Weights of a small transformer language model: attention and MLP in parallel.
Each number is 50 + 10 x the weight over the matrix's rms, rounded and kept within 0 to 99. Layers, rows and columns count from 0.

# up: layer 2 MLP up, 256x64, rms 0.183, rows 193-245, columns 0-63
# down: layer 2 MLP down (transposed), 256x64, rms 0.273, rows 193-244, columns 0-63
up193:49 45 43 52 62 36 67 41 47 50 38 42 62 70 57 50 53 67 50 55 50 63 45 45 36 57 60 85 45 56 33 39 55 58 71 66 72 54 52 52 48 43 49 46 41 40 57 52 46 55 58 48 55 50 38 47 51 64 44 50 57 53 48 65
down193:44 60 60 40 38 58 39 49 50 51 62 60 44 37 39 55 59 37 41 47 57 50 57 53 54 49 45 29 62 45 55 56 53 38 34 60 35 54 64 47 55 47 52 48 57 49 42 59 55 52 48 48 48 53 62 42 46 51 60 49 46 45 57 40
up194:30 50 37 28 53 32 45 38 51 38 41 52 56 52 54 60 47 48 68 54 60 46 37 39 51 53 51 59 52 52 72 47 70 71 49 52 42 52 58 44 56 55 46 57 52 48 45 51 62 43 47 34 67 74 48 48 65 50 40 37 70 49 60 53
down194:72 54 66 68 43 72 49 44 45 59 55 48 54 44 52 54 50 54 55 56 58 42 44 52 56 39 56 45 43 62 38 68 42 44 51 45 52 48 39 60 49 45 46 44 51 55 58 52 35 53 48 70 54 44 68 47 46 43 51 53 48 47 39 53
up195:46 52 64 27 59 50 38 49 45 54 39 44 43 59 53 50 49 57 48 39 41 52 47 39 38 65 50 64 49 50 53 37 54 46 41 54 40 54 57 65 69 69 45 70 59 47 73 46 49 46 42 53 42 33 55 48 35 50 71 50 60 54 52 54
down195:43 56 75 51 64 69 54 65 45 53 48 70 47 58 71 37 63 44 62 47 48 46 66 56 55 57 56 61 61 61 26 48 53 66 42 49 55 44 57 56 56 52 64 62 37 33 51 64 59 51 34 44 60 42 54 48 41 61 50 53 58 61 37 44
up196:47 37 47 48 51 61 49 59 57 53 53 60 42 49 48 40 61 46 59 55 52 70 54 49 44 56 54 39 45 60 53 62 82 47 50 47 39 43 55 52 45 42 51 46 37 58 51 44 53 64 53 55 32 60 36 44 34 52 64 58 46 61 56 69
down196:48 60 49 47 49 45 56 47 52 42 51 43 65 49 44 60 33 43 40 41 45 44 47 45 59 49 49 52 56 50 47 44 36 51 46 46 56 57 46 45 58 68 50 53 64 51 54 62 45 43 50 42 62 38 61 58 58 49 47 39 52 45 40 36
up197:58 47 11 53 34 63 73 45 41 61 35 33 42 47 52 55 43 55 45 49 46 63 55 42 46 49 60 51 37 42 69 46 63 55 72 56 52 28 43 28 43 38 48 32 47 48 35 58 44 54 50 57 49 52 32 35 56 54 50 44 55 68 62 55
down197:35 53 71 48 62 43 36 44 62 55 53 56 55 53 44 48 58 55 59 49 45 43 46 57 43 37 44 49 60 54 38 53 39 48 33 44 55 61 45 62 53 53 51 55 44 46 69 49 58 35 56 47 53 52 59 57 47 55 52 47 45 37 48 44
up198:66 57 52 45 39 75 52 41 30 69 61 31 36 46 46 59 63 18 29 62 76 71 61 64 43 64 34 42 45 38 39 53 57 54 58 42 52 54 37 77 42 33 28 52 45 61 63 51 35 46 38 45 70 53 46 33 69 62 43 59 45 69 59 48
down198:56 46 45 51 54 33 38 30 47 54 59 46 50 62 38 48 44 57 45 51 50 40 46 53 31 23 35 55 40 46 31 68 50 27 55 39 52 47 38 70 44 37 56 53 34 43 58 47 44 45 54 45 79 54 58 52 52 43 38 59 68 53 55 39
up199:21 64 30 49 65 35 53 50 31 52 54 54 64 50 40 50 54 39 39 57 45 33 58 52 51 63 55 70 35 45 61 49 47 54 47 60 20 46 50 61 63 65 56 42 32 61 66 63 75 60 64 54 66 43 28 36 73 28 33 67 44 54 58 37
down199:27 50 43 63 64 07 48 44 85 57 65 34 53 33 50 51 65 39 59 65 41 26 68 41 50 64 31 55 51 43 32 40 42 40 50 53 44 57 53 37 53 60 62 68 45 52 67 51 70 46 61 34 61 54 46 44 75 46 25 58 66 45 50 29
up200:33 46 52 38 60 60 45 55 44 55 46 55 47 62 60 47 48 54 46 49 48 60 53 39 50 53 49 55 42 47 48 53 63 51 51 55 52 44 35 47 50 44 53 63 49 48 38 51 52 51 56 46 55 49 45 47 45 57 61 38 59 67 56 66
down200:64 55 42 58 50 45 52 52 68 57 54 47 62 43 40 52 49 49 53 41 51 49 44 60 45 51 54 49 66 51 49 55 46 48 43 55 45 49 61 57 53 52 51 50 58 40 52 49 53 53 37 51 40 44 55 53 57 36 47 60 46 44 51 44
up201:58 46 54 48 29 44 55 57 58 43 27 37 47 57 64 57 31 61 59 77 44 66 48 24 59 38 44 48 57 73 64 64 59 29 35 60 40 42 45 41 23 45 48 52 69 56 58 35 64 41 47 57 32 55 44 70 50 42 46 48 51 50 39 32
down201:44 61 54 49 60 50 51 46 34 63 51 63 48 44 43 41 63 49 47 45 46 48 43 70 60 51 53 61 50 45 28 24 55 78 51 37 45 56 59 56 44 39 58 58 42 49 68 63 54 56 49 28 64 34 72 54 50 60 50 43 51 39 44 37
up202:48 55 55 57 53 59 59 53 69 50 59 65 45 59 39 50 57 57 65 57 47 49 51 61 47 51 49 43 56 52 34 55 60 51 53 60 43 46 49 48 49 54 50 53 51 50 55 57 64 48 37 56 51 54 47 57 38 38 53 53 46 42 43 40
down202:57 45 44 41 59 48 44 44 34 52 49 36 39 32 46 56 45 47 42 36 45 40 41 44 58 52 58 66 45 43 56 51 45 42 49 57 67 49 49 51 45 49 39 43 61 56 32 52 53 61 57 54 45 48 51 40 52 60 50 62 44 59 55 59
up203:44 49 49 48 53 47 55 42 44 55 51 43 45 54 53 47 51 50 49 57 47 49 52 57 55 54 50 52 52 52 54 47 61 53 63 58 48 48 52 55 51 50 50 53 52 50 56 50 55 50 42 51 47 53 54 44 47 47 50 50 50 46 47 56
down203:32 47 45 45 40 48 51 46 34 70 34 53 46 69 55 48 56 41 56 66 50 49 64 70 48 54 41 49 55 57 63 32 57 57 68 46 42 53 58 38 47 49 54 57 44 52 59 38 69 51 44 54 49 61 58 36 52 51 46 44 54 31 40 67
up204:52 33 25 93 37 23 57 59 63 61 48 43 42 64 57 58 41 48 45 66 59 63 48 41 52 45 57 59 38 80 54 54 79 54 55 44 52 43 41 55 63 61 37 39 50 46 47 41 32 56 27 48 52 71 40 52 47 45 45 48 73 51 51 54
down204:54 50 52 60 57 53 27 50 52 54 48 55 60 48 59 48 46 63 64 51 38 80 58 51 44 53 70 45 03 42 47 70 62 39 52 22 60 47 31 39 67 51 64 43 46 40 52 32 54 56 30 78 59 58 46 62 46 46 60 39 71 23 53 56
up205:62 72 58 38 43 47 47 51 51 55 64 59 35 55 56 57 48 43 47 55 32 63 44 46 42 44 67 56 61 59 54 61 57 40 56 53 55 44 42 47 49 49 54 73 43 47 69 41 50 55 50 49 57 58 32 71 43 45 51 50 74 49 46 47
down205:53 67 54 61 54 56 36 55 41 66 55 60 52 47 42 41 45 58 53 28 45 42 62 51 33 53 57 53 40 54 51 58 60 63 57 48 50 48 49 60 50 57 51 60 33 45 50 64 61 59 51 59 64 38 69 52 50 54 48 71 35 57 51 57
up206:40 50 53 28 55 49 59 50 51 33 62 39 61 50 60 54 34 53 63 50 52 34 32 65 52 46 42 52 34 34 69 44 46 44 52 59 57 41 59 59 65 59 58 33 59 64 51 48 50 50 40 68 42 54 55 46 53 34 42 44 46 43 68 51
down206:46 46 45 39 58 61 58 59 57 45 38 38 46 56 79 60 43 47 45 43 41 42 48 52 50 43 41 56 37 40 59 45 39 27 42 39 58 58 55 55 39 48 51 40 61 53 53 59 52 51 51 44 58 56 72 42 61 66 46 41 63 51 67 37
up207:40 41 59 40 43 59 54 61 68 53 52 49 51 44 44 64 50 76 43 57 46 56 58 50 30 73 36 35 17 36 34 48 58 38 47 62 64 45 55 47 66 44 52 54 41 54 28 47 50 46 63 53 28 13 64 52 31 56 69 43 48 56 52 78
down207:67 40 42 59 42 53 47 35 47 44 51 48 53 51 66 53 56 28 46 40 48 47 32 53 57 37 58 62 73 64 55 35 39 58 47 43 47 48 46 55 35 49 51 49 47 63 62 45 52 48 40 51 62 62 41 53 48 45 45 45 53 35 48 29
up208:46 26 46 46 47 61 54 56 62 44 46 49 51 39 51 66 55 45 65 54 45 49 63 51 42 48 50 54 45 54 58 26 32 36 52 65 43 41 46 55 59 62 46 34 48 53 51 44 72 41 58 45 35 27 66 37 42 42 54 46 30 54 57 59
down208:42 40 53 36 32 59 66 46 68 60 46 50 45 45 50 71 44 42 54 60 68 49 62 58 33 50 51 41 68 52 64 44 41 61 34 48 36 47 30 37 54 51 76 36 44 48 61 55 69 53 60 65 33 47 62 45 42 48 58 47 39 52 60 55
up209:61 48 25 53 49 53 28 53 52 40 38 60 57 76 49 61 51 51 47 51 54 56 57 50 34 58 62 36 60 45 47 53 44 53 68 57 70 51 54 49 41 61 44 55 49 48 41 41 44 64 44 45 57 52 48 57 49 48 45 38 65 55 40 70
down209:38 49 71 57 52 45 59 47 52 53 62 51 44 19 56 45 55 57 57 49 38 51 42 50 53 46 37 51 47 55 47 48 55 50 44 46 41 57 46 51 55 50 38 45 45 41 50 60 48 48 60 52 42 52 50 42 53 50 45 52 46 45 58 40
up210:49 47 45 53 46 26 39 47 63 31 59 56 53 49 51 73 44 50 59 60 47 45 62 36 38 43 31 59 48 65 56 54 50 49 47 78 49 43 38 56 65 51 54 42 44 34 48 51 50 51 45 50 34 49 62 52 42 22 58 48 51 45 40 51
down210:56 50 42 47 56 44 45 51 55 59 45 75 40 43 40 66 31 49 67 41 74 49 57 41 50 26 31 52 55 51 65 42 25 51 43 66 58 55 59 57 61 60 47 57 26 49 55 35 57 49 35 49 51 36 61 47 52 28 54 45 53 54 43 51
up211:28 50 41 34 40 48 39 57 60 61 49 56 39 53 55 60 50 42 54 31 41 56 57 47 47 51 62 59 49 29 42 55 63 53 50 46 50 44 51 56 49 54 56 56 49 54 53 51 58 48 64 46 46 36 63 43 54 48 47 55 46 54 59 63
down211:73 49 57 54 64 55 51 57 57 42 47 53 65 39 45 44 53 55 53 60 52 61 45 44 52 66 48 41 51 59 54 51 45 49 41 56 54 59 54 49 58 48 50 45 50 49 39 57 44 50 45 39 45 55 46 51 43 52 55 47 46 47 31 41
up212:52 50 68 39 64 56 49 54 42 65 56 57 51 49 48 28 37 54 50 51 56 43 47 57 52 46 47 54 51 47 56 60 58 57 65 38 61 47 52 62 47 43 68 57 36 42 42 42 61 50 51 50 52 50 51 55 53 36 44 49 56 49 45 47
down212:50 52 45 57 51 47 48 40 56 38 40 53 56 49 51 55 49 48 67 69 58 58 47 45 60 66 53 42 46 46 44 59 46 42 50 57 46 63 52 37 62 59 28 38 51 58 49 50 42 54 45 36 35 54 52 46 50 64 49 45 43 49 50 56
up213:36 46 30 68 61 52 18 57 27 53 43 34 45 51 55 68 50 34 56 66 53 54 31 43 48 49 46 34 45 52 26 56 61 61 56 37 42 59 81 60 51 44 44 49 54 49 59 46 38 39 42 55 48 63 56 37 52 61 73 36 58 57 41 29
down213:54 47 52 35 39 52 59 52 69 28 52 42 60 56 57 40 53 52 51 66 60 69 67 56 45 39 63 61 50 56 46 68 59 52 31 37 42 35 35 64 37 55 42 47 46 52 49 60 44 56 49 45 38 60 34 67 42 53 49 49 33 37 49 51
up214:62 38 47 52 46 40 53 58 53 58 61 30 53 69 42 54 52 50 59 50 46 35 68 45 46 58 59 47 71 48 63 22 24 69 32 44 44 62 74 69 60 56 24 53 56 67 54 32 53 55 47 66 51 32 76 49 42 37 37 63 51 49 27 22
down214:64 68 44 46 69 35 55 48 70 65 49 35 37 63 40 55 48 58 63 51 49 59 72 31 45 59 54 37 65 49 65 26 60 42 40 34 49 89 56 54 51 39 47 28 60 51 68 35 56 63 53 46 58 59 73 44 52 69 49 62 65 36 36 28
up215:66 36 68 59 47 45 43 56 58 54 49 41 48 61 34 63 45 60 51 56 51 29 39 45 30 57 57 28 41 65 55 56 37 32 30 49 44 46 72 64 73 76 66 56 42 73 47 45 43 71 44 69 39 45 46 57 38 40 40 54 46 53 44 53
down215:46 51 48 29 63 55 48 45 48 48 45 53 55 38 55 49 49 38 37 35 53 58 54 59 45 47 49 71 66 38 44 39 57 57 51 44 53 47 44 46 37 38 28 50 51 39 46 68 53 33 55 26 58 49 54 36 61 52 54 49 50 35 52 45
up216:54 51 51 63 46 52 38 62 52 52 39 58 45 52 43 63 51 44 60 60 56 51 57 57 47 57 67 40 51 43 48 54 50 30 51 50 68 44 49 54 36 50 53 51 52 48 53 38 55 44 38 52 45 48 49 55 50 42 53 52 63 45 48 51
down216:53 56 50 50 58 58 62 47 49 54 67 45 47 43 59 40 51 52 52 70 51 45 50 58 47 45 47 54 48 66 44 52 57 60 58 48 46 50 56 51 54 58 39 45 55 50 46 61 65 76 56 61 53 50 53 51 48 43 49 58 57 54 49 41
up217:48 39 60 43 63 72 39 41 43 32 37 59 47 48 44 56 31 50 51 56 54 55 52 45 46 51 47 50 54 59 42 44 51 59 46 60 56 49 38 46 47 40 42 72 41 44 62 50 45 48 52 53 57 51 68 45 32 62 67 47 51 47 35 60
down217:70 55 49 42 35 36 48 54 47 60 54 44 55 45 60 57 69 47 62 42 58 42 31 40 44 53 54 43 47 51 55 61 51 43 44 54 51 44 58 55 34 53 52 39 60 45 33 37 58 58 38 53 51 56 43 55 50 61 43 44 53 60 53 47
up218:59 52 42 55 39 47 30 33 42 55 42 57 55 61 61 33 72 51 83 45 39 61 52 40 59 39 68 58 62 50 54 46 40 59 50 34 43 78 37 43 55 63 57 40 61 32 78 39 48 37 49 52 32 43 48 66 43 42 30 55 60 55 74 53
down218:53 55 60 54 58 52 63 68 62 51 53 46 50 55 39 55 32 45 42 54 61 38 52 59 52 49 36 42 61 53 36 50 50 48 49 68 55 25 47 51 43 49 62 65 37 59 29 54 54 56 48 50 62 45 54 39 53 51 56 42 41 48 32 54
up219:36 45 62 50 44 57 60 40 48 61 38 41 49 49 51 35 52 61 50 53 50 58 47 56 56 30 49 42 65 62 71 46 54 59 63 42 41 40 38 57 55 41 67 26 59 51 52 42 58 29 40 50 40 57 43 50 60 50 51 36 60 58 51 54
down219:12 41 50 49 58 60 60 56 20 48 42 54 48 64 46 32 47 44 38 39 55 58 47 48 51 61 36 46 68 56 88 35 46 53 64 41 36 58 46 72 48 71 63 46 60 68 51 27 52 31 45 56 52 63 38 41 48 51 61 56 48 58 42 68
up220:51 37 30 74 51 55 49 39 51 37 47 47 38 56 63 48 53 51 49 44 57 46 55 52 50 44 49 60 65 50 58 37 83 64 58 44 56 63 44 62 36 48 60 44 36 38 64 56 50 52 53 48 64 53 16 43 52 59 50 39 77 42 54 33
down220:47 47 37 51 54 54 25 53 63 37 47 43 59 61 51 47 44 56 34 51 50 44 30 44 53 65 44 45 72 47 44 65 66 66 45 36 47 54 30 71 47 31 39 35 28 38 53 37 39 32 51 53 50 40 53 48 57 59 57 40 55 57 56 44
up221:45 46 56 48 46 55 50 67 60 48 48 56 50 53 60 44 55 65 62 50 49 46 54 58 60 59 59 50 67 52 40 55 54 46 52 51 69 54 45 45 61 46 46 51 58 62 57 48 48 56 33 48 33 51 58 54 42 37 57 45 51 47 38 51
down221:49 60 55 51 63 53 45 33 43 49 55 54 43 52 46 51 41 49 55 54 67 49 59 50 39 46 35 40 44 47 45 46 40 42 53 48 50 55 53 44 54 73 62 51 57 39 47 62 59 45 70 34 47 41 53 54 47 58 46 58 43 54 51 47
up222:38 64 44 43 64 49 43 58 30 49 49 37 48 66 64 44 62 41 22 57 52 55 58 56 51 57 49 62 51 32 43 49 31 53 40 41 46 61 66 56 52 52 42 71 53 55 50 47 59 66 53 54 68 62 54 43 51 60 37 52 44 34 47 52
down222:53 48 47 66 57 40 53 38 46 65 45 39 55 66 56 42 54 54 43 36 29 62 58 39 56 47 36 40 66 52 41 39 30 33 45 55 51 57 50 46 70 64 35 43 45 60 53 48 46 49 53 29 63 48 47 45 52 41 25 51 51 34 47 53
up223:45 40 59 50 45 52 52 31 53 43 51 46 47 47 37 60 41 52 47 71 45 50 41 46 74 53 51 52 61 61 57 35 64 70 34 50 45 45 44 49 50 33 28 55 48 40 40 44 55 42 43 65 56 69 34 59 43 34 60 56 68 63 34 43
down223:44 41 46 47 46 50 29 50 58 41 57 35 50 26 55 45 56 51 78 45 35 56 26 49 54 36 51 49 43 48 57 47 45 35 47 53 47 62 41 51 43 50 63 50 57 41 33 54 47 54 62 44 49 50 60 52 45 46 62 60 42 72 61 59
up224:36 50 64 43 52 56 42 48 61 48 50 50 35 48 61 56 30 66 49 56 58 45 62 52 23 58 59 44 37 62 66 44 68 42 62 63 50 40 55 36 40 39 72 48 58 46 31 66 57 61 44 40 37 50 69 49 55 67 63 55 64 57 51 47
down224:60 64 39 50 50 48 60 57 56 68 61 50 68 42 40 57 64 42 65 42 40 55 45 42 69 53 41 56 61 45 46 62 34 46 44 49 52 58 43 59 59 63 42 54 47 52 61 43 46 48 55 62 54 54 36 52 52 32 41 50 54 50 59 66
up225:51 45 52 44 46 48 57 53 49 48 39 49 47 50 55 48 58 54 45 54 42 46 49 58 38 43 36 64 43 53 46 32 61 51 50 45 55 61 54 53 51 52 54 51 43 50 57 58 62 47 53 49 46 49 58 42 43 47 49 47 50 42 55 49
down225:48 50 41 51 30 58 55 54 41 50 44 60 45 53 45 65 65 56 46 54 29 64 49 54 48 51 49 62 47 53 46 35 42 56 54 36 58 62 63 44 45 46 58 47 57 50 62 51 55 41 55 59 40 50 70 53 41 42 51 47 51 36 40 49
up226:60 59 36 53 52 54 32 59 44 20 54 47 42 59 52 39 47 41 45 55 49 49 48 63 44 69 52 53 52 30 35 52 49 36 48 49 61 45 82 50 39 37 43 66 49 60 65 43 45 61 51 48 45 35 63 46 57 60 52 61 34 37 46 46
down226:35 52 52 47 50 43 61 48 55 72 50 60 50 40 50 48 52 56 49 44 50 70 43 47 63 32 53 54 51 64 52 53 35 48 48 49 43 57 29 40 70 58 37 41 47 44 55 46 63 41 41 46 50 52 41 45 51 37 45 44 58 54 61 47
up227:41 50 42 49 51 46 54 41 42 50 51 42 43 53 54 50 50 55 43 58 55 43 44 54 43 39 45 42 50 48 40 38 41 55 68 59 49 44 41 49 54 39 56 48 48 52 41 55 48 43 47 47 61 52 41 45 51 44 51 47 47 53 56 52
down227:48 51 46 44 51 45 57 39 38 65 53 47 62 52 48 43 50 59 42 56 50 45 47 54 51 35 55 30 48 51 49 42 46 52 70 56 37 44 48 48 52 42 65 44 50 56 47 44 61 33 49 60 60 58 33 44 54 35 57 44 52 52 54 56
up228:43 32 29 45 47 45 43 38 71 26 56 75 62 62 52 42 67 60 48 44 44 62 59 33 46 68 51 53 29 57 63 41 63 54 38 79 51 36 40 49 44 45 37 48 48 48 47 51 60 55 45 54 74 54 47 55 48 49 42 42 61 50 63 66
down228:50 63 67 50 50 49 51 35 43 78 44 45 50 30 36 47 36 42 48 60 44 53 52 62 56 34 52 38 56 46 37 65 49 37 48 47 40 55 53 51 47 50 51 49 48 55 58 46 44 39 54 41 31 48 38 42 46 40 41 51 42 52 47 37
up229:44 52 63 30 66 50 51 48 62 51 49 48 62 73 52 45 44 45 52 45 53 47 49 51 52 50 57 44 56 55 51 49 43 63 59 49 67 45 48 46 47 52 68 50 51 46 58 46 53 42 59 43 65 49 40 59 76 40 37 44 66 51 50 53
down229:60 59 35 73 48 47 53 47 47 44 58 38 48 32 62 59 49 67 49 59 36 56 44 58 59 57 55 47 30 50 49 51 56 42 55 55 49 53 46 48 52 57 42 31 42 52 42 52 44 56 50 46 41 50 41 43 38 52 55 60 37 47 40 59
up230:49 51 41 51 50 56 53 52 45 49 51 56 49 53 67 54 38 39 39 45 51 41 53 61 51 67 52 58 49 40 48 38 51 44 38 52 56 41 60 50 59 53 43 41 46 49 43 58 42 48 53 63 43 29 66 50 48 44 51 38 41 55 62 67
down230:41 48 43 53 37 52 40 55 43 59 51 47 51 64 72 52 32 19 24 54 59 45 53 49 45 47 39 50 56 39 79 25 47 31 44 45 59 44 82 57 40 53 38 40 35 53 55 42 48 53 56 35 58 47 64 63 48 42 47 52 46 41 48 58
up231:47 47 49 59 77 48 60 31 63 58 64 41 35 34 50 51 72 53 62 55 65 51 40 52 39 51 39 48 44 67 51 46 44 27 51 42 60 72 37 54 55 57 52 49 56 50 67 50 52 55 36 51 40 63 49 67 58 49 68 53 51 46 63 60
down231:68 49 48 38 52 32 44 61 66 51 37 55 54 57 44 47 52 47 36 30 51 43 43 33 49 55 57 47 58 54 54 67 43 48 49 52 62 55 39 55 49 35 43 38 58 50 41 57 51 34 66 46 55 46 57 44 56 54 51 54 46 67 49 52
up232:51 42 56 43 55 48 60 48 31 47 41 46 48 49 42 46 60 53 60 47 55 28 41 64 45 52 48 47 52 59 49 37 43 60 53 51 43 62 52 52 49 76 44 48 51 59 51 50 72 54 26 60 58 54 42 47 35 38 49 50 53 47 52 34
down232:44 25 52 36 42 66 46 50 27 64 42 49 55 45 38 79 54 62 50 43 62 25 26 53 43 51 50 48 38 51 46 30 47 25 57 60 46 59 51 51 46 56 35 47 59 51 37 42 77 55 16 57 43 44 52 39 46 36 53 42 39 56 56 36
up233:60 51 64 48 57 51 55 50 33 59 52 47 45 44 47 44 57 50 50 49 50 60 49 52 57 47 49 55 50 52 46 36 51 52 46 51 46 53 49 61 54 56 51 48 43 57 59 63 48 48 55 63 56 57 45 52 52 57 57 61 44 50 55 51
down233:33 54 44 52 55 42 44 51 62 53 56 53 56 58 49 50 43 48 58 44 52 45 45 54 50 45 58 43 47 51 48 62 57 52 54 43 59 50 58 50 48 47 43 50 65 48 47 47 48 55 43 41 51 50 51 46 52 49 44 38 56 44 45 44
up234:39 23 45 57 41 54 71 47 68 60 36 52 31 49 51 40 42 46 49 61 47 56 60 55 53 28 46 38 65 42 38 38 46 61 64 52 48 54 38 62 45 36 61 47 50 72 54 53 46 47 61 62 48 64 44 35 51 57 67 56 43 73 48 56
down234:32 42 61 54 63 50 44 59 55 52 60 52 40 49 52 32 41 57 52 38 53 35 40 31 51 33 54 39 62 50 45 44 28 35 36 60 52 50 55 45 52 36 58 49 60 60 41 65 43 46 60 57 69 61 48 42 73 62 55 53 49 68 66 64
up235:44 39 35 53 37 61 57 52 39 51 44 61 34 40 45 55 55 43 45 48 45 53 27 64 44 51 61 56 46 46 54 39 27 56 67 51 39 48 47 63 49 52 52 30 74 51 49 56 72 46 60 58 61 55 61 48 67 45 42 61 45 38 65 57
down235:48 55 59 35 60 48 64 46 50 45 36 60 60 50 56 36 44 45 55 42 38 41 47 47 28 63 49 42 54 25 58 65 37 58 50 51 47 65 41 35 66 71 56 64 47 41 52 51 40 39 53 65 52 58 31 57 55 60 48 58 47 37 56 37
up236:52 56 68 34 55 50 28 59 58 59 61 48 62 51 56 47 50 47 70 55 66 51 45 66 51 52 65 26 42 52 55 50 62 48 60 39 47 58 62 54 50 50 68 46 54 61 48 36 49 37 33 55 54 54 52 45 44 38 47 51 62 45 54 39
down236:50 55 44 54 51 52 64 46 48 57 50 47 47 42 55 62 49 58 50 46 42 53 42 55 50 50 39 60 69 46 48 48 50 54 40 63 53 42 45 56 55 63 40 62 45 42 50 72 50 65 69 57 38 45 35 61 57 68 59 44 37 45 55 48
up237:66 51 77 49 20 41 71 33 45 48 54 50 54 22 57 48 49 40 61 52 58 44 40 50 51 44 55 51 53 69 56 29 85 52 53 78 50 25 40 51 15 55 33 33 48 49 49 54 36 37 37 57 37 56 37 62 30 41 80 35 42 49 24 37
down237:30 48 43 48 45 46 55 45 74 33 28 57 46 52 51 44 68 51 52 73 52 35 41 50 56 40 36 46 53 42 17 62 33 51 53 36 51 52 52 27 63 45 46 41 26 29 36 36 53 43 47 34 35 57 39 53 58 60 42 41 50 40 40 54
up238:45 52 57 44 67 30 57 59 54 61 47 55 42 59 50 45 55 55 59 62 49 57 50 69 55 49 48 40 65 58 40 49 47 51 37 52 68 48 45 39 39 46 71 45 46 27 79 47 56 47 53 41 39 54 48 40 60 31 40 62 46 42 40 41
down238:49 59 64 35 56 50 55 48 52 60 52 28 50 56 60 58 39 61 69 48 32 62 54 62 67 51 67 43 53 58 57 59 23 52 33 50 56 48 44 34 52 54 66 39 33 28 60 69 44 46 70 69 42 39 31 51 38 42 31 48 44 35 25 63
up239:40 50 37 53 69 38 50 45 50 25 47 63 48 51 53 43 31 38 69 57 49 44 56 65 43 60 44 58 56 25 37 53 56 68 46 45 29 34 55 68 34 65 51 45 42 33 47 68 51 63 50 57 52 48 32 42 57 54 55 33 43 45 46 50
down239:45 44 52 55 37 51 30 41 47 61 51 40 41 41 62 43 50 32 34 60 16 37 53 37 46 32 56 41 38 52 34 45 47 51 49 49 52 45 61 57 28 45 36 46 55 52 66 46 32 43 58 51 37 43 49 54 60 27 37 49 47 68 52 57
up240:55 47 55 50 41 43 61 39 54 47 50 47 46 50 56 54 50 41 55 51 49 52 45 55 60 40 68 56 64 59 65 43 53 59 56 72 48 43 43 49 46 39 38 40 43 47 60 39 55 41 42 46 45 62 51 40 49 37 50 46 56 41 51 53
down240:44 38 58 52 41 41 61 52 54 56 39 42 45 68 65 56 55 48 78 63 47 39 57 58 49 51 54 59 47 57 59 40 51 50 58 71 43 55 63 36 47 58 47 48 39 43 49 50 59 59 51 44 33 67 50 27 48 54 54 50 47 37 54 61
up241:56 40 38 65 42 57 45 58 48 45 34 47 52 59 54 50 49 44 41 54 64 74 49 40 43 60 52 51 41 48 45 55 54 53 37 38 56 45 50 52 47 53 43 64 57 51 54 49 48 58 64 55 56 41 46 48 54 56 58 49 49 56 52 52
down241:44 58 58 56 63 51 58 53 48 38 61 59 60 33 52 50 51 55 56 50 44 35 52 59 61 46 50 50 64 52 54 46 52 49 65 64 48 59 61 45 52 57 51 38 52 41 48 50 54 39 36 56 50 61 46 48 55 50 52 56 57 43 46 55
up242:57 40 52 52 57 66 60 40 27 49 69 52 29 49 52 53 45 50 42 53 34 44 53 49 37 60 46 58 48 55 52 59 60 40 66 49 45 30 54 60 40 64 46 61 54 51 55 48 34 37 41 61 72 56 51 58 48 65 63 56 53 56 55 45
down242:63 35 67 62 51 66 54 44 36 45 59 59 36 38 32 54 62 44 39 66 69 58 42 50 54 67 62 41 71 54 50 70 43 42 58 58 52 38 51 41 46 37 45 65 46 44 49 51 41 36 59 49 49 45 57 53 45 55 50 67 52 51 41 76
up243:45 54 36 62 52 60 53 56 67 52 60 62 35 57 48 62 55 30 58 58 53 58 50 41 44 51 49 50 50 49 50 62 61 56 45 57 41 44 39 49 42 53 43 59 52 44 43 57 52 43 54 51 60 58 44 57 20 52 50 41 54 55 54 45
down243:60 54 58 37 61 37 57 40 42 53 35 44 69 42 50 42 48 62 39 39 48 44 49 57 45 51 65 56 51 46 44 51 39 42 46 45 61 58 46 51 62 49 54 48 50 50 51 49 54 60 39 46 47 46 42 43 67 61 44 52 51 44 52 58
up244:23 44 49 59 59 50 49 47 56 49 52 44 48 44 61 44 39 43 53 44 48 41 36 52 56 56 47 55 36 44 43 52 53 39 50 35 56 64 55 59 49 59 55 42 50 46 54 52 42 50 54 66 37 48 45 63 50 47 49 57 54 51 66 62
down244:67 56 60 52 48 41 51 50 47 46 46 60 58 59 39 47 55 54 45 49 59 59 67 46 46 50 46 55 49 43 56 54 46 46 48 57 38 49 49 60 41 36 41 49 42 62 47 49 65 43 52 35 66 57 51 41 59 45 45 52 44 51 54 44
up245:54 34 44 55 42 37 59 51 47 55 52 50 48 47 50 52 65 41 43 55 59 74 74 52 49 47 42 52 46 50 38 49 75 39 49 43 47 52 49 46 54 43 52 38 44 43 55 65 45 56 60 55 34 57 48 46 43 58 53 56 40 57 49 62